Weights of a small transformer language model: 0.665M parameters, biases.
Each number is 128 + 24 x the weight over its row's rms, rounded and kept within 0 to 255. Layers, rows and columns count from 0. Numbers have three digits each. The size before them is the row's rms in percent of the matrix's.

# up: layer 9 MLP up, 256x64, rms 0.161, rows 36-119, columns 0-31
# down: layer 9 MLP down (transposed), 256x64, rms 0.144, rows 36-119, columns 0-31
up36 101:127152070151152120057115146119107131132160082108138176116082124173118125144124121147113140079139
down36 100:133206115131123161118147103162128152129151152145106100130138080130122114139101092192142138106119
up37 107:155141063145134127118123146137142130102165071085117175110113110177130128100112127154099117118154
down37 108:137102132112154124157142113100151094115142166123114153159138122077107102167157139112127120139148
up38 102:123162113120149132100138150120162135123125128118124141130126137131094137119167104134130164092194
down38 111:157177102083147137124145107087174124167116112158066173124137131101174134132126123112147149131108
up39 094:168120123112166082131109143101161171097157143165113148117131132137098153097120089151123102100130
down39 097:150134154138088146157116137109140126166119188115114128125082094103109132145090139185140157119127
up40 095:108157126173136118104116133104152152101137153086144133128079167139120153151125162128139145108141
down40 101:147141121153115113163144141115106089117158096153159175136129128100163155145145106103150102129093
up41 102:144147124110118100151105162155158148137140110099149126125123122147124124156127106087146117133153
down41 108:092160098121143118105112110105126133146127092113146131129160165145160096139094103121144141140101
up42 119:116170146124156117110099138155155130088143095108082125153111138132121136140114096136144143103120
down42 132:120183103116096109108146071124097153159120108107129136127087143124126110125092135143159123131145
up43 107:174132129176186135133065149144151143108088092123111090148118109121106091150140113164130129107142
down43 110:131138105150150106105146133138138109113189174149139146158148143150139150126144150117137168120124
up44 101:132154137123170106099109109127138142111127115130129124116103160111102170142151151118116164125149
down44 106:144152121118138118157120169128127115100086119147155088159101115117086132140119110094121129126092
up45 115:134155082139136090144138159130133131056108078132125107136132128113143116108094114139121129075174
down45 121:113164087081131123136143156129149159128145153135110116146092111110156094163096144116139109142146
up46 087:138132060151185129118151119146173126136131111104125102152118121158111116166144111123079129093196
down46 090:089096134148116162152102108108109140091128116127155125101101090128169141117158110147134110157066
up47 114:187163097184135152149101125128162145099136080123097104139134139126135111109114129154122158104162
down47 107:116026100119104099104082155134157178141122161127143136144143127150128127133150122133115115134129
up48 092:183135136123130087124089146117173106134094110119136140115110114155119150160110148128122122134150
down48 085:158171122125105117090142169118123140116099140136122145157165099170132103126151087131111136127084
up49 100:144132117127115108122125072162147185108150129099132106156121085123098172104128094121140138148144
down49 107:110090155117136101157148122118145092113115099087124137114126079133128125112129133156124146126133
up50 098:172149098145188115130141112175141156139138142127102104112134112151113101099134154090091096100142
down50 097:155140105099115087134138121139106107103137074114132153105113112124160140100121121166121176144113
up51 098:117169133116129116099108146124144135125145157136145136118113119130122125140101134179107128060139
down51 115:115104152144112136113135115133120091136124128111135126136151145146083110115131139105134149144189
up52 093:125140132103103130119086136123127113138190165142130116116129123167089174100106099154137157114131
down52 087:083130115177149130133156049137159127168078117128100138133144126151140105154119139120137140137141
up53 104:167160130120151103145092106154167142145140103126152106153127112133103112120127100120152157069128
down53 107:141152143104113110124151139131127125128137106175143133103068119142074101160110134128137199152115
up54 133:158127109139171099128084112142122143074159110127094125091124165144117137148159112117114160100167
down54 129:132015144145138132135120109145147105094154112155094118100139147160128140149128129102138138123170
up55 097:173145123152125089144137167116134150095132153139116123105121139121069145101135111125143140138157
down55 105:137105152122154138135116084137102119126199119173102115111133108132162092165109119099133137088119
up56 119:164127107109146111142060117137156151129123125130092101129089107128093164097097136145117127132160
down56 111:171119129111158124130109131127128135146153134171134111132151169141108105127116109119160120113130
up57 085:177141089099117102111134105150106139072152129152090128125123170164114162096141139144112109143100
down57 084:153148124140112149115136106129178131142126181101091160149189099101099137129114108146119156132133
up58 105:123154116159148149121132169143104131132114122103078098078151170111133115122183105145141124087167
down58 099:116126130133155106154139128146125117125101153099082091122180135118110106135125121130170085126168
up59 103:182141146145123121134070137152155177129148107083140130130123148136143131100148087157133147127157
down59 107:042151128137107168103163128160144136107142128135143103098130126114124119132110090072120151144117
up60 099:165139107136126131146091128100138175144160138107120118102130147145128173131089103083100113145126
down60 091:124159140114156162113124110137116101113066076143125132149117119127113131110131120158144179131097
up61 103:171152105120130124103093126170151104139126111107170118135140140175122128132134130110150133130177
down61 105:165125153140118176149117098128118094124151079166124093113111081165140109151112116141098118112119
up62 107:170146109117137107158100170189178144101122135122129106151123093139102120143144107148095110084164
down62 114:158150137126151139126104111135126118104068059101129120119115156143174098139139112138141139123122
up63 089:117143132186153125142135157163108110120131143132093128095098157112085173129115152169155108132120
down63 085:103088125136126114133149124153089166147127127125109134167130159098133100115061139109194143120134
up64 093:142137114131141164095125132152136152133167113140154111126152114149123141141092119139072138145162
down64 091:081137182167105190105161098094118135157128156146131133121107124132157138157129135143091116145113
up65 112:154137082109144102130097141142120127111147102107156153171151098091103169173114123149126125095151
down65 111:146143112153125154152118099102173155101134143106159113124146111126166078141084104085153112122109
up66 092:157118119135147102139125128110152167101092151143124114117135121174048114126099120149120147138139
down66 087:090171138136163105144113128109094112137101118144115148158159109145122139127108167126155155141133
up67 111:145134116153155112092081121175145118139102128106104134140087157120092138177122149140144097136143
down67 113:156160084158150119102090080166137110146153173127140141180122146116121120111074124103145085130138
up68 093:125144124180148131097121130146111148086109112090100132106087171103132151132127114123142112127154
down68 095:182123102111084128170104113129127126113113146111116112134154133125144155105105131155191138095150
up69 096:138168136163155085131150111146121145103138144169066126099114147125108121141122085166134127101138
down69 093:094143141130164157151122127092156135161119119183086104120132116127160121129141112121085098147122
up70 087:141149141105126148107084103110134129143103140139121137153125100147119143130101121120131166090142
down70 085:176149139127114080136126142132130100127151188170139108127106111103120106123166112113143168169108
up71 099:125150129124151133154128091119143181088178122108100137140123142110083145104086138168149174134144
down71 090:125134111080168167100115115120125141108132095113153129162040119107106099134116139130102172113128
up72 099:177140148149117146124128135179106140133139124135087112114132139121148150100143088167101089065139
down72 103:141122121128125133166110120095151132187109132114120156122126086111193164129177127132116091133083
up73 086:141147129115139113103096145138123108148138138057112104111124151176090153113101099122140123186141
down73 090:153089120148172149144128106100111089147133104117148138135111133149178078107158136118091144139113
up74 097:151137114098154109126097087161128166148127156145105122147101125108120157161135113105128142099112
down74 103:119098163173088161099153151128150152102133098099138126164092109107155093144172143100110090117128
up75 098:120170129137131135100145149141117122118136119115133120164102149124131149134132108118148140167186
down75 101:087119113135067092148134124137111146124161140137117163136111127142131102167147080128119118146095
up76 107:121153094177146109135089137132101120080147107108117129104128144144146152119133120148146149117113
down76 100:105135085124148156167158105090124133119144120192146126157100087118110087135179111127147122135153
up77 097:157144134127102124092111155118120154070149142149106081125147108109086181121098160117126166139133
down77 101:110131157124107173128125132118125092127151171119148099130108107136179139139122145109174175067112
up78 116:131142149124132120143147127132134115105147112117113125141108104158090150109110147181126166135126
down78 112:152114116156099101124089125116198092145148156099100146131156130139113124097092184153147153086126
up79 095:136130101148159175127096125156169122107123118089138117123130119126100122147122165137107144099139
down79 094:080059160137129087146130142097138169102145101115081131130108145133164130121142120124105128122141
up80 094:124157094161120096131080111131128113112117117120119100141114147156092134114153107167158157118131
down80 102:141052128113117164136141122144092173150109157085132132147134130160122112122150119123156108126124
up81 101:131154102119129113129107101136134138157072124139124119142115058123107171112093118142112142140131
down81 090:143146145101138061149158144136111108112159168115105099114152124147120088141067128084125095118170
up82 071:157134137162174098123115074130111134147113132138105156144104169117139102137114088139129172136179
down82 081:111054148117135155097150185132126094105170154162110140087136120120125145086143129121126105094084
up83 099:143130132147124125102117110193124137136118131136131120104157069190115145090116107142128153139130
down83 092:123105161149135146148121119115140141141115165105148172178101134114133101144139123114069127119078
up84 082:107121122128160163117121190147105124133135133100098138122156164140125118107178102097129123067124
down84 078:133121106160101098166135100101155141162099124146133144134124112125143124111136123127107148147084
up85 077:120135119138162137093133157112117145103150123127077169100124134114104160163105107151115111131118
down85 083:161114145127114155113122130140128119172124108112125135098139148106167072135098145113186165127121
up86 084:160135125128132097192142119128148110119097160131133121104130111081119122137088093164095119118150
down86 073:094159119145099141114114061144120109160119163135112174092141180124092132103111143094124155146089
up87 091:118132100127145162139149129142112210122096135084103106160189133127112111104094120123119113089166
down87 080:120161120138089140118117138073170098133184099142117134096096103147120123136168131147131146139104
up88 109:125131079136164125152097144127140136133139134141133159150121076159063153136115172143128167140139
down88 108:095154143131109102121123165166136125160143119120141099106097156120159148135071106121168131148114
up89 081:153114118127129179116098199128108120126139127133139097124148143156097143132123175105121110153140
down89 087:150213164088121130127104098109149118119135156105128122107114109166136111120129142127124087162112
up90 114:159153104127132094111082099138135133097127125097128161140122115085108118150119138117129120092112
down90 112:172129148126132082162137113146088131111120137110131123155144095148148072122178113129054159112116
up91 101:156151075131163145112084134099133120133144116128159156147124126133106165155172152084138130134137
down91 098:144158118078091132132121130085144118080155147134135106084136128155142161114145112108150153085098
up92 101:145141097131141163104111129132137108164115124103091113154151165132107113138170094148138126137142
down92 094:134100098114121131124118120092114171137137102115163150129099087137151142171131156086129112165095
up93 098:151162122123179114102088167133159134134152137123152079113113092125130107151158109113119146125135
down93 101:122109143088166134127122091151083163151120124153096139098121110134102087126130122119171137186116
up94 117:124156110137121106129096135154174127152144122127095116132108101152102118140098120156139167084162
down94 124:158142107164133172120116152105130137121148137143124132101121109115139145133118136181069101082126
up95 100:175145096130128170083075090172112138145138139112116122125094093122104133135131128147102121094121
down95 089:108182101108145142117162122089121137166164095148140087135171125169124143133091116164145097119139
up96 092:153147064096152150100136162121126120083148130109089179101114126148128108130102118107112116105145
down96 091:111107106108118155090131126096162104136137170163135130103137104100118116130065155116125104136122
up97 105:141128113179148141135124116160140154135119130104122138149130126128068142098124076103119102153173
down97 108:127138170149129137076143186143125118132128121118149099088155144090127077136135153158120139160127
up98 095:127150119113132098121068139162146133109119146146095110103137104131106153123100143145108150115112
down98 094:100162112175123142131154118114106109167121141152130138169138121163139099128142121093088151101154
up99 089:096145098164145131126154173106110145152147117103083120071153166122122134127133140156131149078129
down99 082:092176132120115128094109092110129098115110128117119192120164147107081134142129114167158087162128
up100 088:137134121149183105152107130147145129146126115101169138163084119104127122145149163118113129106153
down100 087:134145087094134159099132144102148106107095163137115140108180131120093120142096113166164163154108
up101 105:154134067134157142100124173136118099129144139137093108130133127103111133122094130118152117112121
down101 100:126109116162111164110106082158101135121124158124110130108138128098110117088145124192056117126138
up102 089:191139092143099155140155126159184127140146115112138106146122122123118152124118148107162131112172
down102 085:144127170082155118092169137144111142122143144089148136081135123152114110145136121143138123135107
up103 115:132164097167131157106106132144147128080139127126115144153098132149125106135099134156090154089157
down103 096:145127140156159148100161103122139087132163143117131139163061138110103144134140161144100142100144
up104 082:123135109132145108100089154155137088150139131124124170102093140184126133112118105126096101118141
down104 080:167071125108138119126143106153101154172149135151144143153124147098129096139174109141115142104120
up105 099:165167104100171150121076107135121119138148084095126157115098129136135123114152116106123103111148
down105 115:125088151124141121122119148148100085148119094162146137128135113125178102144181103113082093137133
up106 116:168146127114151118104111092112153162114144140133114121129102112116131138111105125118139180147144
down106 109:101110123139138147154129122103148133170125110129091138098165139121132117136154138152126117104126
up107 095:156147094138075122123106143161109120120141135131087145137097133139149189083113170107120096109137
down107 099:095137144113123126127105135122152110141125153100131132094118130128200155113170125100117143094114
up108 097:133170101143106119125107100133112115094116093147097154103124159124108133128146113149106099146170
down108 102:131112131192113111126142154110092106149130134141136077116130126089125105148163105126111138103119
up109 070:109166143160121110119104114122126099125138161117123106161128165108127140141135106131173143113162
down109 094:159056125112153138110123130137141126152132093141128089083125114136175090143131144150099115127123
up110 093:156157118148109150127113103138135127130132096136113115117113131128072166110152148112115143156126
down110 102:155112091106097114126118157148147128158106133147092168129158175106126145134132121129165127107123
up111 098:133158133143094099103129142098122168065111111102105135131131162143125119112135096187142148142147
down111 094:147133113122084106131177086111116132062149147081142143146160163139163114105100113133159137097095
up112 098:170135109140177147132094120144157149124153084142110159135108161120120153109131169126134174116137
down112 092:125112157132100151119126127123132157126111144126111114132119127151063139150093128140136153101090
up113 079:131160121112128097081149129127141152106161149130085116146093145109091169132118151090129127101114
down113 095:088071095110108132113139135158083121117126158145135072159106175115184138119139096128142146124127
up114 099:147173138134158118104096104158123141136159126104085154097129160133132165152126091139113150099100
down114 098:162155157133140130096107150105084127128146154138159133164119125105110139125029111125125097138139
up115 102:112137121131134130136103145111154142092176121128128085135103172139100124148073136148165088109152
down115 098:103148147089102127109147150133167178167134125115108130146140140113150111102167133067149117112143
up116 098:147137097150112111136048132163154150099110108092074110127136124124125164121107126141130145142112
down116 096:144176129101106137054106118112098097126159138134154133092119089114162149135155125100093120117131
up117 101:145126141127127092126131138126115149072125141101101117128142140119099135099158131118135173149134
down117 088:123113178120145146081137121137144119120135097118084154110138119163182108110156103131096080117157
up118 111:167162087136137092112123135150110119097167111118096097145138126128115102072108087195159152092114
down118 111:135136109189102099136157100096124155126111160174154138145143150145089133096129152133144154129115
up119 075:128164137200130084086155135133132141147120109119112123108096126136117170124138131141080157122152
down119 077:099152108102087157176135132147116105153112126124112111139118147101158125160120119132126081105152